{
  "num_hidden_layers": 17,
  "hidden_size": 256,
  "num_attention_heads": 8,
  "num_key_value_heads": 8,
  "head_dim": 32,
  "intermediate_size": 1024,
  "vocab_size": 8192,
  "hidden_act": "gelu",
  "norm": "layernorm",
  "norm_place": "pre",
  "norm_eps": 1e-06,
  "positions": "rope",
  "rope_theta": 54100.0,
  "rope_fraction": 0.25,
  "qk_norm": false,
  "attn_scale": 0.177,
  "bias": "all",
  "tie_word_embeddings": false,
  "parallel_block": true,
  "init": "orth",
  "init_std_qkv": 0.0455,
  "init_std_o": 0.0078,
  "init_std_up": 0.0455,
  "init_std_down": 0.0078,
  "init_out_by_depth": true,
  "optimizer": "soap_variant",
  "learning_rate": 0.00618,
  "beta1": 0.95,
  "beta2": 0.98,
  "weight_decay": 0.035,
  "lr_head": 0.00941,
  "max_grad_norm": 0.5,
  "warmup_steps": 200,
  "schedule": "wsd",
  "decay_fraction": 0.784,
  "decay_shape": "sqrt",
  "final_lr_fraction": 0.02,
  "batch_tokens": 262144,
  "max_seq_len": 512,
  "doc_mask": true,
  "train_tokens": 610000000,
  "max_steps": 2327,
  "dataset": "wikipedia_en"
}
Each number is 128 + 24 x the weight over its row's rms, rounded and kept within 0 to 255. Layers, rows and columns count from 0. Numbers have three digits each. The size before them is the row's rms in percent of the matrix's.

# layer 8 MLP down (transposed), 1024x256, rms 0.13, rows 582-636, columns 0-127
098:133123143131138138131156139130116114133132148084122126145125138147110121075092098079097141154137155107110142130112138111105132115099087116114114163151097116201142081079146165154161129129141152138111190135124103098146088133138143125149152121111143086131084104169154126132137147112110104118096126116154138155078114116122130128124087118151119120131174090126139114167102138134148109118124
095:143121146141114145087134112128148110072182131141119103087135157137129122133105142145157165129132154141142068096160132086076128136091143125139139110172143132129151118140129095129113170149135129158127153125091137168173135163111119095167132129134127121122111129078124125148151189098126147133106096090097082146173157159097190121155123041137123127143131178137104127148134142164169121150127
101:106140097128131144118089141110163124147176124136161131140140135078134158129113148172149113137125169138122091121149101140117134172125115110129121094117152136118121111136128157097133180142123149094100130137132133114151125118116125176118120146151139081146170138109134119143101140123153178129123133147131182137090157106123105124197129145156128129102114105151146108133070088108106138128114
102:121085149114107099157140106148104130120111108170117144111132127092115141100146151083131142172123201147123121130133098091143153142122188135122108138136115133143150119084146120155115110119167129169124068113119137131159162133183092112167120113180128128160096111100107160164128112138093133147125138143132181139117170137147111102113139134134110141137175166108178158106145137149148116146152
101:149120129133126135086095103135124162127093097151120142132171084152109170097130106131133150146115161127102110116117094147153111141100127093144115098086122120116164118136111131101130184102155146113118122149157165115165137137120133063097120128148160121124092145142139115148113090136168113143122118112084126163134116130130117147160143105156133112095102096161167114137125186148130133146107
097:164123116114105104155134096107060144160163111154125135155154137153146177106098078104131129160168091127167128099101152109114141102099141132092147127118098113137120136119146115104133130119114107150113148110139126115106139187069115130106091157147098147127133110118147111140087167120135108165140148151137118113116112160129131168135118136133112088141160107135134142164130123162148141104126
104:150153171130126147146121093120154114133126138146162100125151141151107097156127129138096137121108162120142114122158161160123097160138129134161144151096130128131103178125099165147126078124141148104090131125138149084105141180123100122108168106108139134135095108143123120131107092129136177163116146110124138080113139131125137110132129123124147145097110141123117123157144131102082174148109
105:124123163084121137131084130087082124129128142115113165113121103130141111101152114116152116119125144127122120154091121109142122143113145099173155088130154104173107130133103137145157138140144129138146127151140153111150082118147136129140159169156182153122128135137104150143136089117124162135118164162082084107131138160133090139144098111115088086142131118176105142108141163168114127139105
091:122121126139105155130098141173124103130132131145156128098111110146109155120146127094151115109129129108099173171082132083151121139078117157107089122092140148146111115162121127109190131119127137113123145132157169125152097115108076111139139134109171126097125147106155136106124137153153075142151121106106149155161144115135144100133186113141117111138138126116114151132108138145100140140121
094:208125125126095155120125141148162134137129139120079101138123095162123111119141135089159172130099146130160162094163134088164116148087068079126133103122146086127131075152131105129154135112140170123143145137168105117078130140125130105115171172080109159115120141114086116124133123140123090079142161141148180114124149109127162094128139140097121122139134099096099131148134112137141094120130
101:110101134104125144135107143143165124113081138123125110126116143119107129174112151135083131089105147113115148145120105129134126119117124124099137137107158118132111118116172136112107148113150165108104144117119146122122115133125152114142141178114164179142102153122100100102096122121103136105120160122144133130100147096107169153118147121126159115145133060146189144111126093135148097140084
092:132127122147130135156116138157115139118094137143152084103116153142117151155172112140099092073128132104135174154126109144109131112130098121157157147107119125109118147155122068134138091222139119137087122120117113119100082110112136147146108112131141144107105097103173174133106144132146113102145117143178167132114103134099151133103093162117114087118121124128135133131135137160139115127092
102:129181089147122081112156120097137145119111147147143149123072114110109130143088132140088105115118176183115134139116174132117136119136115152122130126123128127131115156141126164138126126115107145126114130070121130163131129128137157137160140148121153144111113096100166113122100106121146140130129094118145123155163169128149124154108116122111147153147082127122127134151135136115167170087098
089:112147145102174137149149084158146127127165191130141108131093147115167114105145085091064110134108138131140121159118107129155113134063126132131110116173121142092132116113175130124102141107104154133128146135109147103164158134126169086179120166069109116142158105079091149132090143129146135126108133092100107172119110107106131148112094102138073119122143132168142140152132129140115154129113
091:078141155109099111157107084124152096151113143099123134182149128151112161136113103108134102133106159170155164082117150125100169164188102149095096113119138131129110133102080116165141102141163107118146061115153118129145156120134116120099137126083114129167147132143140139138148151125128124108121111134128125123134111113112150154144125144062143152065136099087129125094110140118151075111137
095:124115133126132148167129171119150091110167080155101138131094120094149136130101158129138123164132060172138126092115069128139098133130121136164091162099124121109191097142101151135153085100131159096113135163117173150146122135142101147149129127158137128155126133117095126132150129161125120152160142102121146154156161163125143160122136135156118125148203100137097135090155121186111122138138
100:144122092125137149130149137160108134111140117136120112116086135178107133112179090154143076091149130146124123131139143133144141113098136150130094105106111116118115145130149096117116114122097128118130141117101185115127146145116121103127098176092122132096145148121134126153067150129097087143155142152098157098114087145140127132124090145108164130104126163116142122137121159117117156088164
101:163109092131103138150169072108109167110118140135142077130114111151132123145120093167157106114090160123096133115170115132125112149173130096176122132138125113141116101113159121122146133144152151123116110069159157125105144083133135145130163113143099120121151143097147105174149110153111116100116106113101085116155114092150141114144090108135122155153150150142137119114153138127150098178128
095:120177116114148156127096166145093102095169120101135117164123115108121133145077097136155142131151169163148125092156135152162114149127147101117130119161106108115131113114148142138115138131124138102145098091131167170147087158115137113096085092112123090122142104095137095132158116118155124137135113163084106093165084120103138158153129121121112151111149119120136117184185126111093110087110
103:130161093115158147134113124099112090127132166118141130140142129125134101123100127147161132188150092117138152128099128150138102136138094105120116140133149114152072161162117158113155114139118127146155116148131145117142116147170109134095098150105112078123149138108127167109147183127092152140119105124093065118137120157171132122165136107118105156128136165168097153145116104138084112100141
103:201125138136170115135111154101125146109146134113100137137131113148094112123133118119184122141156157101142123121127107106097142106107140141158080085114085109127168152186154093108129092117134114113160116119152128152112113110138145134157153141133174127116110122133161109163114165158143090149119109123148128110161145160164157116196140130112112102129070146136140113153134127129166155132139
121:153178123156130145097082143126090100129141157132123123115126093172147078132116109115123101126135110117086149141069109158143146125137144136135120149185109111116117111126123105136072123143128125156169097143117122170110160137216127138142101159124163124101080133134134139122072166115104124175145126115118116125159121119132113139134104132157077134140064115140084106152136161142112119138121
100:056132108159116102088164117120102123154128080112140148123101136125056057052131054134128153123154125131072095170133161160112127134107106098141112097151122098146119100131162134133126157124091114138097113096133130151089096129153108132155076134114132130116159087147107140121117161122146111132080140094108093138137123137092119146136111108096091115182150129118147085116137127150147109094120
098:140111157125101138109118150114166136147146144146157121090159115095108173128183129133132110104122121138094119100143130118125107089118109133133133144086135155089132086121137119113122144129109161082134134147117125132106175159117117160111090108113151079076102114136131112100113143101107069129086146122180127106162123117111104121123103111145118128142179141120137099090075098155129156158098
096:151156134137071133106109126138093138099139166118102136081139118114165140147149121111124115126138150126138154104148112154157096143128150192109118105102174150113138197152144106143107109108166114118122115127119141134076173090121118154118182062101097113116141138126104107134113174114168117134129117171124142142121133121109163144117114136112139124149105120160118136138113124144155135149122
094:157138104121115092134070136167149165097122144140078090100136116133170079115144100174081121141147133133090124156144150157161137151159126138115128149121127139132107097168138113137111122131124100152125129144074089134113131156124133147121146092101165125088159069110138151122161106134129126121099104107112139120095114133115116118112145118124124077153144145117123082146142135131116126151144
086:090144065109160125144153098109148162149114128114119107117138117142142106144164136101128115119161121133153118169126135123155157113152097121133147143138188096102148126081072156140118161140105152144124088159134118149084171148168146167124144097117135145136120129122164102147143145117085098077140155125124101145166146107133116160075107148142090161140146168137095094128166094145127110111154
104:156084146123141155136136110126150147098145108147126182116156105105134127124142143142124126124084089123104148110108122080117148183127178107101139164154174076117130129121109122134146124110087154109114187130139105129113112124119105113111114113152133156127077137132126115119121104187136131148166127136136143126156127167151149142134130156133128121117109138140125153122108101195117118132096
097:109122098136085154085091114117120147092121131147103114165131126131109178094143100103125122172151127097117060152157179161161135150131138118074150086083163154132174148146182086126108147125141099140134132138161087140116106113206134150174115134140094145125162128127083105119096118079135118105111077137106136100108114130102124107115131116131143108112131109127118136194134117144129153113141
096:138155124131121137159131122134072108109096172128165154141146108132109104142163146125121088128127119111092128125134145123157108081150136161129137195128137083186135156119108098131146156125173121122141108142142144154154097129116137141192185136147138126121124164120141122102135096097171118150170133096166153145135121126093045091127112138165107102081112132116106136115132136142131169132134
104:131078161155103131105150143115153146122167120118170131180113145139157107154160140084109127132108129134115117098123094135138163112150145146139078172123139157084174115125139169152149151106108105094119149135143147156154117089101105132145156156152118131117139102126144122138128127203122139117152146111147130127084130125120147114134142072137146119112119084147107123136143105152135108133151
103:099143122086121104116131149155118173156123129142204077120103124080127129117135106141132164096145112103117139138114159154125081136116134096105096118132117097137168146119160142139126204156157134114097133119185117147096126084150126151130135132153157146156136105142117069118138121125133080141076112160150129154160157145158148144106155106116137115138124144129162118108150158146157098086113
105:127105148128158098182118133111173117150102126122144123099124144113088124155123104127070091123154138169148095148112158152111148106125115133160110122134126132086126120102134141137122088142112146102176167114125112123127115137201099150114116116169101122119138122150117112146147152151106126128131148143194136127153124098124134100128139115139111124163128091107189123121081147103182152127141
095:146117122098150131110110122133091143123133097149098171099143142162153092128177153130112080131133076120124092137157122100122081123105153153137130140144077117113136153167108170129108108183084133106117135100150142119113134107112091142126142143174112138103133140130105098106128110139162116155115112148071123084073132132139115153092165105124108116180107107148118118121079119155099165105134
104:128101128147112132098166131178119151125126152119141066147164156121120120088127109168140171151152098122139096095159164120115110137090152127157165106073161114180100099137151126087135115133126124098043108123161149140119094151136150143083103135098137158147141154102120117103140120101128070127096153129126145141141128112099114126114117108131117130124152135129160129140136126117170147111124
106:126105141104131158170104088122168130107119142159106112143088133138120163156110091094129109155107133145131166101125113136092127128125102140130124148136115116093194160143137107163117147175109111130150121130159148136131157124062108141151183141110116124103153144139134109121133145121151146090111135110089128155135125126137116151111132105125129160111146103073123154164142117173161100137138
109:139135123125083132154096143150120093124119142126101136100134135124101170164134118159133122141111102134152149122140126123117122074157145161136141136119153151133074111149085144132125187102118159144107095101175098095110147162156142134133175166131156126137116103124096120120109144144118094119113155066112113140144141110125093157124118135148149100128114142089120103083118151147182126146150
099:133115139152134175135124129117131104113156118159126105143109172084097124119142148173104134140135156129180110141110088141142126125104134089158160076106107140105111072142119097147106100133092107162140126107060114086101158125130115144153145115144124096134105159140140130080124106146150138114142129168129110152120126115083148131092096112136117174122095142137145153129138104126112135179138
093:099113149156157138121098107137121106067145104133122123142094160114154129116134115101109121179144143115147110139084091109150154119159150157139140107087132111107160120131094122084113140137152162118121120067136140155144120114072073109112137155141119110072101181118097133171138139153174108140110143105112165161180133102134161128166140125141128107145123105106137112120112109088148159140148
099:155146124112063113117121091155131125122143152109127146162120166102138099109111105161134142094089148143137110124129120142133123136129108137146124165125121159154112151077109149099109156159124102098107132181086110116127187140088112119163073142098128154159098112097156128128138148089160101146107112197128123136124099140155139149143116179163156109125153162132158117080129134105109141126077
102:150136153097145115163102167153168115083087089085139107158133136104127151107126147112138113124125157133145093133156106144117160122110139133111131151081135120152091097145127130104088117169128146108133117079136129167147119181088128101109171122137141111171175165107144156105129132123103129120143119152113144108128104161116078120139051165133156085103186119141116157134103118108103075104120
100:098114140105119133116197139117104102158088114110099134103093098128120128112121120153153084128146112167116097127109127140130161105158130146109138115124149151078091118129107182089165083127127151098155144092190120119123118102108147166104107130138131126134130182164145110115169115112120107157152138107149121139133080126121132130126155115161140131135149124105097142130131129140117153147175
084:096086139090177138133137198131125099134103140134099139159117094101136074144116104115134088105149085149127105098175179097147139100120115091132150165129106101118176115163112126132099139151083137134094113108154113134112095104176095167109153091090091134113101112105180103094127136139079114119154109132131160135135128096087104141115109140101160121115135084124102127148128131123091153158149
110:100115144126152138124148123148162098169117107137152166115143094136172110106153145144151166133136076141089169149145109148130079108149092126141143126124131112125129107177160110119148087120125128123134116139100141125168094144148139152098118128103157155098174132119159095130092163131120139181145119143084123160157147155151176144125177143124132140124121129131128146101149120151121129149151
103:139107099123149130125099144087097153126144110106104140120153138159110172114109049154143149118126136111137116138120155159122096126133161164128095120104129142129183131140148162135165129143163088104140124121147116141169122117122152141088110154122100112114145102121151132130151151120147100116124081117111137151104096084097078120166172091185142103116126161144148135078134170108080156132151
100:120153169145101115109149113137148135096130140135129137116116126081168080067063160093088124103147135171115139105119108150160185086173141141139108138141066155137122130140118106103151103098149152097145118135114132125136147124068132096139129088157090111161107121124145171129091149138101142122117156124185142151147135121162149140104110123096097155170111118156114127120113138135124123115132
097:116135121135162094125104121160145117158068110112145134133126136130162077121121115047138113118142139126136139142098105120098120155158107142129117139175148145153110129118161135127102118150135145162116064161115097129164094142127160128187117164145164167140195108125133130082164110084132134149119137149116116113120147119133159134103076135141140161105133139092126132143154118123128140151136
101:135151130170159162109131152140103106165087137096100133081100128100172120115153185136117148100129136139153111138114113134137160121156125156126147152144085142122128154143145174119128121107122093116161171109132157143125108134112142130169129117111139129125121107157155074084089117143132097164136142126153121147110148124111136140141125112092134092109138133140130148140092113087140149163090
104:098138117163143147178140164136139094119124092120113099122135155084132148128129149135085103124093158131124118179139141158106103141144131165171097133100092081126160114119157121146144096106159110133127136114185123139055128116121157133126087138113121100180138092091134139120146110162147159128137142117151141137131107111099151107114097145155092167171120113109163097133130127125148148149142
105:098142105150108091183109145118204084089121145126149122148162151130101144139109150111129121143121148129144131156118133139113121107172110142155143113121122109138129116134129115128094125124139142132128126115135092084133157158150091165156170104088113094149129111101113098109123120139099131152110151112192153121121119162106133113086103146095077144129099129139150165139091131102163150109101
098:117122139130136140138102155155129154127140124140147133075100124100148119119156124104167104140142118173141153102111118127146137149161139109083149164167167105118117079094161108144124156089127211147120100135098140141155130155154095157081109135125176163123199127148079154121146150136117130114136133149102119138141141158144164106126168127118143106133115156156156130096120142133117159150146
106:092141069136128152083124089104139135126127178111072164121128128141101160132106148109124105149096146147151124113134122121143161124120118093135155137129151120086100120182096114133154140155143139152117141091164146103159097124127132102154083145106171116155084133100107057131167156123122147163114125123144115146128139099138112163124086101169121090126157163128074093142122134123164125106111
093:139103186117136122077148108135107089160195111123129162128128149116112132136153170158085118131128150108116107148104122106136135183147146144116105096162114055105105113123098114144082119098120136135149160111100139129150112124126099161124119140146126135103129135140141126143164133126163126116128123115130102144143150119126122146142095102112140122116116101123152116126120127105132113122169
103:133107155138162130179122134159096129123129140141130119134120138135121122113096134137147127133149135175173048128078144158117145097132130142110139114144122120153145147173102112134100132117128139129128141107115117137084112135101064133152100110114161163119145118124145107121076100096125145140111099148114128164163137148140120127077116085103106133107114127147123103107092164099126119142129
101:120143143118074129097172155158123073133131111136122128150119131092133144069134079099102094120088144148146131109136117101126101167144134165097148150162170103150160104124105148111159128123064120159148185134134171119148103101139115099118111147137129181116139112129102114137163120146137097095137149118151123163145131137151130166133113138118150132147104169098119166095090110161114100102126
# layer 8 MLP up, 1024x256, rms 0.142, rows 583-636, columns 0-127
095:140135123154117128164119112136139061158132182090138142153100134150110109128146105183141145151150104134109132110113150135094116183128147126155089150119124142110110149150109115131110096138133116142104122096107150121147139188141129169142098112141110152129126130106139111151094152142098090139107108101174138163141144152108120134134117133132110097097127135156118123102101051100111103150131
109:139094107179101143133148126125098136057108129132125162123137163144104107126143125107130154129132092142124129097137138118120090095114148082066124159124132114081103146145130148155166167142126130114161133120143077163125103120116120180140108145118088159087105148168130105151138184129137126134117192095092153115122076116128159111122121149096143111147128109115110163122082118100147173148156
098:117097152132125090095135119136151106130121101091121149146102161164101145117088107115096117126155058122143103159127178135140113165163100122130165165127135134125106118147130146088115122095128119163135168115157142139130157083102120118106112101114142095108153122156116093141159202150117137108112131099153054107138139106133109138084122123122143128078087128154152123172144160125153133112119
097:114117148131137125138141133157140141151139132147144091120120139149093092178103098119136131100111144132138101126132151123113110110141119067133143085156149124117106150123117110120107144084143130106111078173129136140089142101155178118140111118150132095125174102124142125186143154129139162171150163135090091157155097151118114083120144133134130096135114147151152122104096134125089134116171
097:145120128127086121130109092114151174122100109120150133089118175115145115163091169138090161112128136098072132148136051143111102155199122132166119125117119181159143153129094114176117112120121141125105120161109129110132130103154107132149150143125124168118163125132119139131126145089089150085113119126104142155106124087140147154141117113143078127150130160145142125095141136147121114140100
104:145127146138159106166154099105137131126085151087095154132138098159143138130103108140099115107133089126148097135120092121127101134109106110134133135144128132127107101169189134114143166141081111135124145145145151107166139121137121079121131159116103140170132114108105136133147124099126093095108151104117155128153132101099106137140136119160144072178147127073161145128100072143110160126086
106:176100130168132135113115166107104079128118115140135123092090144148109150116152127136113126104123104121129140141134141158137163111109104136139138155144132154120146131138175129145137109131134117083111084136107107105168138122150145127130152096112180134132123138143098102093154180103085141136165101160153174145127084113116139159112166141107132141145126082117115172145098130126119107150132
093:116146117117165104170151136116120117142086129154119145122155107150148119107125136117141115125126108150169110110159116138134128128171125124163124129154133118127111188117145120110144110132151109102093132109146132158097160097125133169125146102141060167135113096096087128162137126129119159139109135155169146136118109090099103120119082155178106132072119142148145135162172119140151119128118
094:131144125106149186159118154108119125100089099119111159078145107126106119171127125130134109098122154125113119190154123149162121149100110092120094139149120143141093140172099149127122109111137138121127154144109127144151165169127102116141150115099121177113097123119150134127120126150159170161086119098135104129190129127145147154152141171121132099114140112105134128126099122111157127139154
108:168163128118126135130163149154168145145113133114125158160120143100158154087148102123129145111107105132146114101135135152119141095171140172096150126096174095121093097110137153103071143126111103122137153168128160146082083146108075138108130150149098115155151115144125122132092147118099161168082167087138113148098117153121136137162080146121122159109101157070082122140126116116103094139125
091:087141148108135133134167161149128143088167147113133142132103107124122159117116134155135138106075132147127124139154140107143051174127183121103098091119061144129111139132142134140113095095131143114146108101135126121193162160145133115071114127120152098161144133157110099145144106157063098139112146131132104144161112121126082117135125129104115168144113137134138156145125172060130091143103
103:132129135110092128149082132147161169119113156103166111126094077150114103158078143114135155090135120145163087143114150127141102118121150122100110129101142111136172100144125136082114141127157165110157125166115075154168119101125104114159154144137155161159097107125181152119141144134127163155119132143139153138128137141157149131123150108175093130121131136146100187102113134136121113128123
087:165110144118152128141100107108098165144108052144158164121153094144109114149100151166165151105139111131134109162154120096121126150148110146146168131114149095162140176135071109110144129127148121138137115127180180121097087134153069166129142100155150137103151140162135124117136113097135163129132194100129135116150147160089136137175141152121126139132125139107112121142180094126137085127147
105:152133156133116176121135126159100111140113149120110178111146164086115102159199158187115118092139132101117123135172161112134116152172089079174077109157108066163120149140108101088142130141104114150164126135132159123141097137143140127178130134170102164161149139173131157146137114108133113132125147139143096157134139095115098158112103116126156118144185161116131136140128117115109116131158
100:147142134077152104151170136131150095100167162094131101132187117119098134126147123136108123089123108145098123112155145133100141143125144128121127119158115142183157144148129087166100173105133149152148156128117135161158158166107121136169126119165119153138115151132102093121113136118150147116161127146115195150125083160098126128115118158134134099134134163132142143104144102154103164105118
098:122129059174174132103158121139110123150103153142130112131110138094111107127143101135119093137164171146087119091121139157116152061127155131092167086105118158180132183099113141122133147142091108134116145156165110092157108147132135129149144092127148106140112129139200146117085137134127162147138128137097120127104112106159102157115125125111127123137141110156130123112123145167096120117113
103:155106152113162137084148060109154136107151162136136105126169064108111150104113139154129138165103128117103151112137167191100124145141155125163056147103142104157152114129107178151176158159147106124115135132153154126132173164127092136105117095116099127145161127111146137132136154119167154122097162141113130110178117147154105121148146105094095122149132127120117081123113101141114154128108
099:116124125134130115169163119122181182127115136109110158121094121105109157126124168149146158133175128169127159166099125135142146163110144172086144121151118132110097132147082153110096109114145160116144121153184139141135128116095138116137126123120141134116109193138145104123135143150166129152106136101144155147167119141159089109112145140127155119121130122136138141140138111142123159117122
103:107132132145134137168096102137144132147100098128145111141147144143134121120136146130102143078118164123105181090144120148109139132136149128143127085145119091101158137135121126133162142132135116135181116134159101138104103142101131109137094120100118110106112131157160132168069131080120117130149153135163121101159098100152143123112137127120134195125132168144108141105124096138145148151129
106:190140132098116152151121109106145149123073145102128129133132074182101113129162133108154144110114089123124150065110118118195139176148143135134128130119122128114133128153161056090160162147108139123107150149118145113148104146148100131129147107126135153136147132138146149165136109069098099159121097135108121144109110123135117122179160151154115092124124115131063115166120140119083079161141
110:150097124103140168133131148194119141126146137116082075141131125132161121141089108138113113137147106186123129128137123152089125140118137071148125169124164116073102085138115137157111167107133089108138148093132145097122134134136144102126124099086098135135090150155141123110137163120144122165081126175121151120138120146130118090135141141155128106120122113152105132151098112164128146119103
092:139128160127159137105156119147137137136124093136140071172144111119099126156166171118132080141123117115121095103123097159126121156162116138149151137094124114122144134153140130153165109106097122145154122162124129120131132130120140115128154137145136114144096144134108130133147123123147127132097107160153116112124155125124091136099117159071145123151134175140061108157111185120090144136126
093:160123139126082124098125126118109110102086130069121111140084128143095125084115099130126150140147139119148119146135113153147097126160122166127145111134147125109085160131142116092149116096169098126124154139121114078137118101142147089166144121121177142137190109123115168140129105104166153113144132141128103103104123129165154113163170140130103087140144120143158140134142190139163153153132
093:116141131144123115146130144118125120171113149096142158132143151140097104141144141118143169128089140148107099153100114142103121155128139147092149107117139098127109139174122184133148157087100164146134116068134137089147144165133140125099106138132166130109108101099092151137157152134139096119126153111119128141161110117082097134119133115122120061145073134097136049130117164131120107126146
098:153086136105107097122157107155096145129160149113146113131136100131145119127137128166122126138138160121136126124106119105125124129141101129172140117110122125125138117095107097104110155123109122124153108131148186152097077132123106131143174165139106078134167137139168092141126102100106137098171142151129090150091128152111096069100089097159114110131116149147099178112127105137201156121121
089:132120160173109117117115111202112119116147159145163113120090084091126141110124113134124118084110146180141103105129130074116112106087107128148155146122078132162110129117164117109145151115120116107125116113118123140179118144137120120092107150112125158169170127094090172101070128115119130153143120117116145073136125107110129118141156127118131101093135122098171158158133150143129155144115
102:124154108147154145097121159095076151183095121100156092117130110139110087162128122117119110104173165185143090128103150119099141137145069151113137109123120153135090131143108160130107123090143112115116082119107199126161166112154151119137131124096128139132126096151127130099158114127103116164134178092133116175146128134128114117098151101139152112085136149123132089106100134110135129127164
097:119090104128141155149117127177132124123140113129114102096141136124150125179160066109176144102092130173130112088113098102152127104116147128124129109109172139117135086145069119126114099127138103118138132151115101142124182119117132108128127125125118125118183137127144144114160126132109143123108162123141116132149126083146099107133080130137158126116098140128136164145173113128080105106088
094:136144136081156148154154105144098100172120089160123134133102134166115086165164103149075126098151151140130127121143106162143156159133105123143102172133163149135137111130154179117107116132162094125149125126120132165082126103166112180109163103136134148130157120141096170136134130130116109109145176148132102123108110101084120166112151130130111155146103133143130139075183130137114123064118
090:191150150121159114139118100165077102122121136142056153090101116126123144129131153138144143106119133140141100141127128095130078132113093129127156075131160136132146108207112090129133132166162167187133141182150120120101129132140156110131147134113101083131096142130115128130115110058132124122138093152071116115131138133146125138123131128088102140144114156108141100158121127089130103107125
106:125144172106154151165145105117141183142129123131102120130114123177108145094089136153168111121152139117145089146144175122099117110102110158074099078153118104097111139088166196131153136128143156169141100078146078146182140118117098157151102105092172108137125119142166098107163116124131151132167122120114136102164155120144116132168084137152123138104135144132116086123125122152134179121089
114:108126134167115139142128119096162147087136127097126117072115166181142134140152130149123121124103130105119125100105106101161136112093128145108148096102092107096117127137129130103111096154131062150091119129141109123095171104124114113103113125119104093109165137115151123124103160120165115120134070134095131126133115126126105148128173100173141139153098141136131146128149066148119101117131
091:100146153131143087122140185133114131134143149147092126119136134138123156084129135111081179101110144115104141125142083120122131132146140128138106164124118111148108122128164078097129141178139125105149122122128102109154131144159113133148160158132165097116206107179161170134145101157122137122109117131120125151099122163145131119119106112170129139153155115134105118145125118131156135120123
096:097134122116093134136117166150132148110132160087148117095138142106079172151102091143076090152078136184135105137133116131130159197082110175125152156129126119135124147111119123117134164149139086160154103111161111120142113098109158173134115120142144119155176089100085125118161097066125108103144120143143117107139108131152139121125174112133115163127157144148152122091113087124120149160107
094:128083090127117154132119143140093157104084125162142126096101106147142081114121152097117119103118140132141122088158117104147136106155139123096143140125122098120119097123140124132127131147112096083114109117123108120091133133176095125099126144105066119142129100107155108119133134138113106101129165127130140159172171188173159157140167107123146150142093141130128129125165117146151112083146
110:093185101137133124154108112107155187128138151141090141122118134126131128092100140166139117155129080117122112128100127126102128106166165097135123137137099114128130113140156174103135177174143152090123125145112122126105121169116137163174168171102093093129158092129132120072112125154124108118168126121071070119156138115162109112156125119150100108137183144119115133115125169150121141121144
104:116102111130101138101102127093138096136159085121141146150151096109135104145121148099113151117142173128147170130148201107153107144131089136141121158152147120145105193115103178181111148103122092146164087138139153110148150123112121117142114144105070122116093121173135131123121131146104135185176124123108128111164132103138083084164140137083107120137154110091075104135096132097125096145117
098:112117134128153122128129179110117144157093166128094136097125100074108127102118160145140140088125116125139143125151131080114140119135139119188120137131142166135166103130136131119117092135141109106108113160148146097133113169131159087118122129128127156110092084106138143086166166114068160126115124128140113085098117116161115140103136153140125139118131150159142110114168129137132154160095
099:136157171143148163124121087166126157130100091153177099117149146159122157150089097104131155101108106147102119153144116115124098084139123130082102133167139112127162171157141132121114167138113096158088116126117103136142091113143122111141123112126103107185125103142166098179130134133157120130151137111100131156165138087124074134156125134135135102123150148139084095104105109101108138085146
101:128132131135163132140116124146082177163191144096098113122155129110118148152156131143145150128111164160101138173153161165138132138076100139145150141074111144095091090086084101129142151116101129138105100136177160078153160124109138182078117127108124126104142131141108133133130084145123155133115110099110142089133115135159142101107082180136131116163133171121105136132120121124157128149155
092:129128098113125096093162127108130104116129123067157080082154178123119114145130154089119157141115125112128102130114147131086114118138143110137142118107164111086129108157137191132139158098118120092117097132106119165108123146151143135107124136156103091144085083154105129127100127157136142090125157138163169104142054140169177140113127130123143156104098143152114097160150092135093127108127
087:112151129151148091115160088108121137113117131123111120141153175174150158146170156141116116160132178093136121148147098168088120142147126098148088131086126136134114170088145112116103101129119106125120144183126098130107168164119147159141123132121116086138112082124099162130107135114146131167151150099148103145129086097110111122140141106130143150134074128134175121135133136146136111119158
110:112104151112159119137143096121152154100101118082168136152147139082110129158124149126096103125146140117140167134104141142142136097112120121145087113115136109183140142111121092107139121117117097105158115199110122093135154114130152127123143078121111172126114116127121115153136135121131149137149138111146110117148138145163150123134152132131074171126119076136113137108126113141115132147159
108:152116155122147116139162098154127150132108096146140143155120098133078115125134145124131129179103128157161155102156097112119126145162095111159182118126071104120132115128085074142149118105141135123146102148038139105113107138127137119145119151147129089121089102100136111145070095115112080181142145118150113130151173144111110121094139126132156109147136116190115143146151139130102063102114
106:136085132134094145089160105099131114155137109091106114160117142134179121101160146142123132118102139140146128140119127122134159171159148135099127169114148104127122148075136139116139132125100102122155128166117097095176114122135119123153091110118125142113149129158189138128094143153130126105149177119122112175113146142161126107158139157124152144155106176130125096109129137144119138133085
093:171123107166102127134116140105092120140088169107144148141157123083126127147139169131135173128139112149149118060184161134115102144132142122086187130119135086136100128113159168086086106137109110100121163138103097113131162138189104097124159129129138166102106132176125139110119114127147145147136112112119168135143120149095129103137158176113141123106094101137105124144118108118124174112135
095:138116123094102104132108093121155092127133141148186147154139134100166150127113111144133137127168158108115130125131161105126112139127159129117096117107147130106090118127113119115140145145097097152167120092126106114104133117212113057126121162130138111120113128104143141178128142090132151131116098131146146110113076118141122148137192168132128122150075131087143131099162181135161140132105
108:112137126199111114154149129135133128089101095149131070136143139104149117131142124152151165154123119163139115136121168112115135089161079096117075117121100089141117113113141118156141060081094113133160116137111118110106109131101130123134186121117133078144115106135161124107113127160122137142127121137127138127147121096133117130145089115163106139140156122127130107115167162159133152137163
108:117172115126120057063150121096117155184127137139118135110102167129116148133138166126088127138125122140090097108123093149144126103146131136126143134108159181142108130129106119134135126135120148156195143125141122139098087086163153127112128096156112114122113097139143104152162086121103138092109128068119125115143118158142141111144095095154092114097089162145165152097146124134131141123106
104:144084139172119150103124146129169117147155139125117127177141148160068176166064150131115105153086139129097112150154138135129120161118117162131080100105138105173103166134140133104142111140108077190136157180163148089104116131111167116145112128128159125123148160123120086146084133177159104170125126088150134117147107093140155124140112122122127093109142122135147119133111142142142091123103
106:116156129145117112083147115119099097121135159138103121134113074118125138139153105156112128119086116129114138108176109148106153101139144136119180162146165112154113135122122093157114131063175084094112169100136134124117104142134148079151106125153135117147124160159123136154104125101150130121151136177144176133153131145116165126165121109145121120145102117116134143130145107154138141142106
105:126158102133084118154122153160141125144108089168171141129117090116152153123105090133153119125113131106157155139132150116086157057145098141115162127128112172156106126097145128134116148130129133129139100129136134173072139105111120128137109098102149112148156130131132122131099100107094145129128132097134151141092120082177123083141120128131163105096136173149140109184107132077081105116135
104:143173134141127137127118130137124143195108121149166125139112125157123095181117134154128109121139150126122127171138177073158116115115155114108142124103133171141110129149150130090128142117071103135125116140143147101130116155182170133133104154138141166141104078155141144066135178128090126111123140158125162104168134132143107128128148160147101084140103098112104111142124116094086132120163
096:124132135171121108168160124150132136149125069125111065109090106123075085120134160089115060109133107148170118177147142129139132130133102145121133172141175150135094115136138127121121124147101129075139145151136144144112141104135146142107135160110120133148163077109169176135149133118109088114098120124154100166159134154165129115129089121080139109155094114140106131110145140142104126191127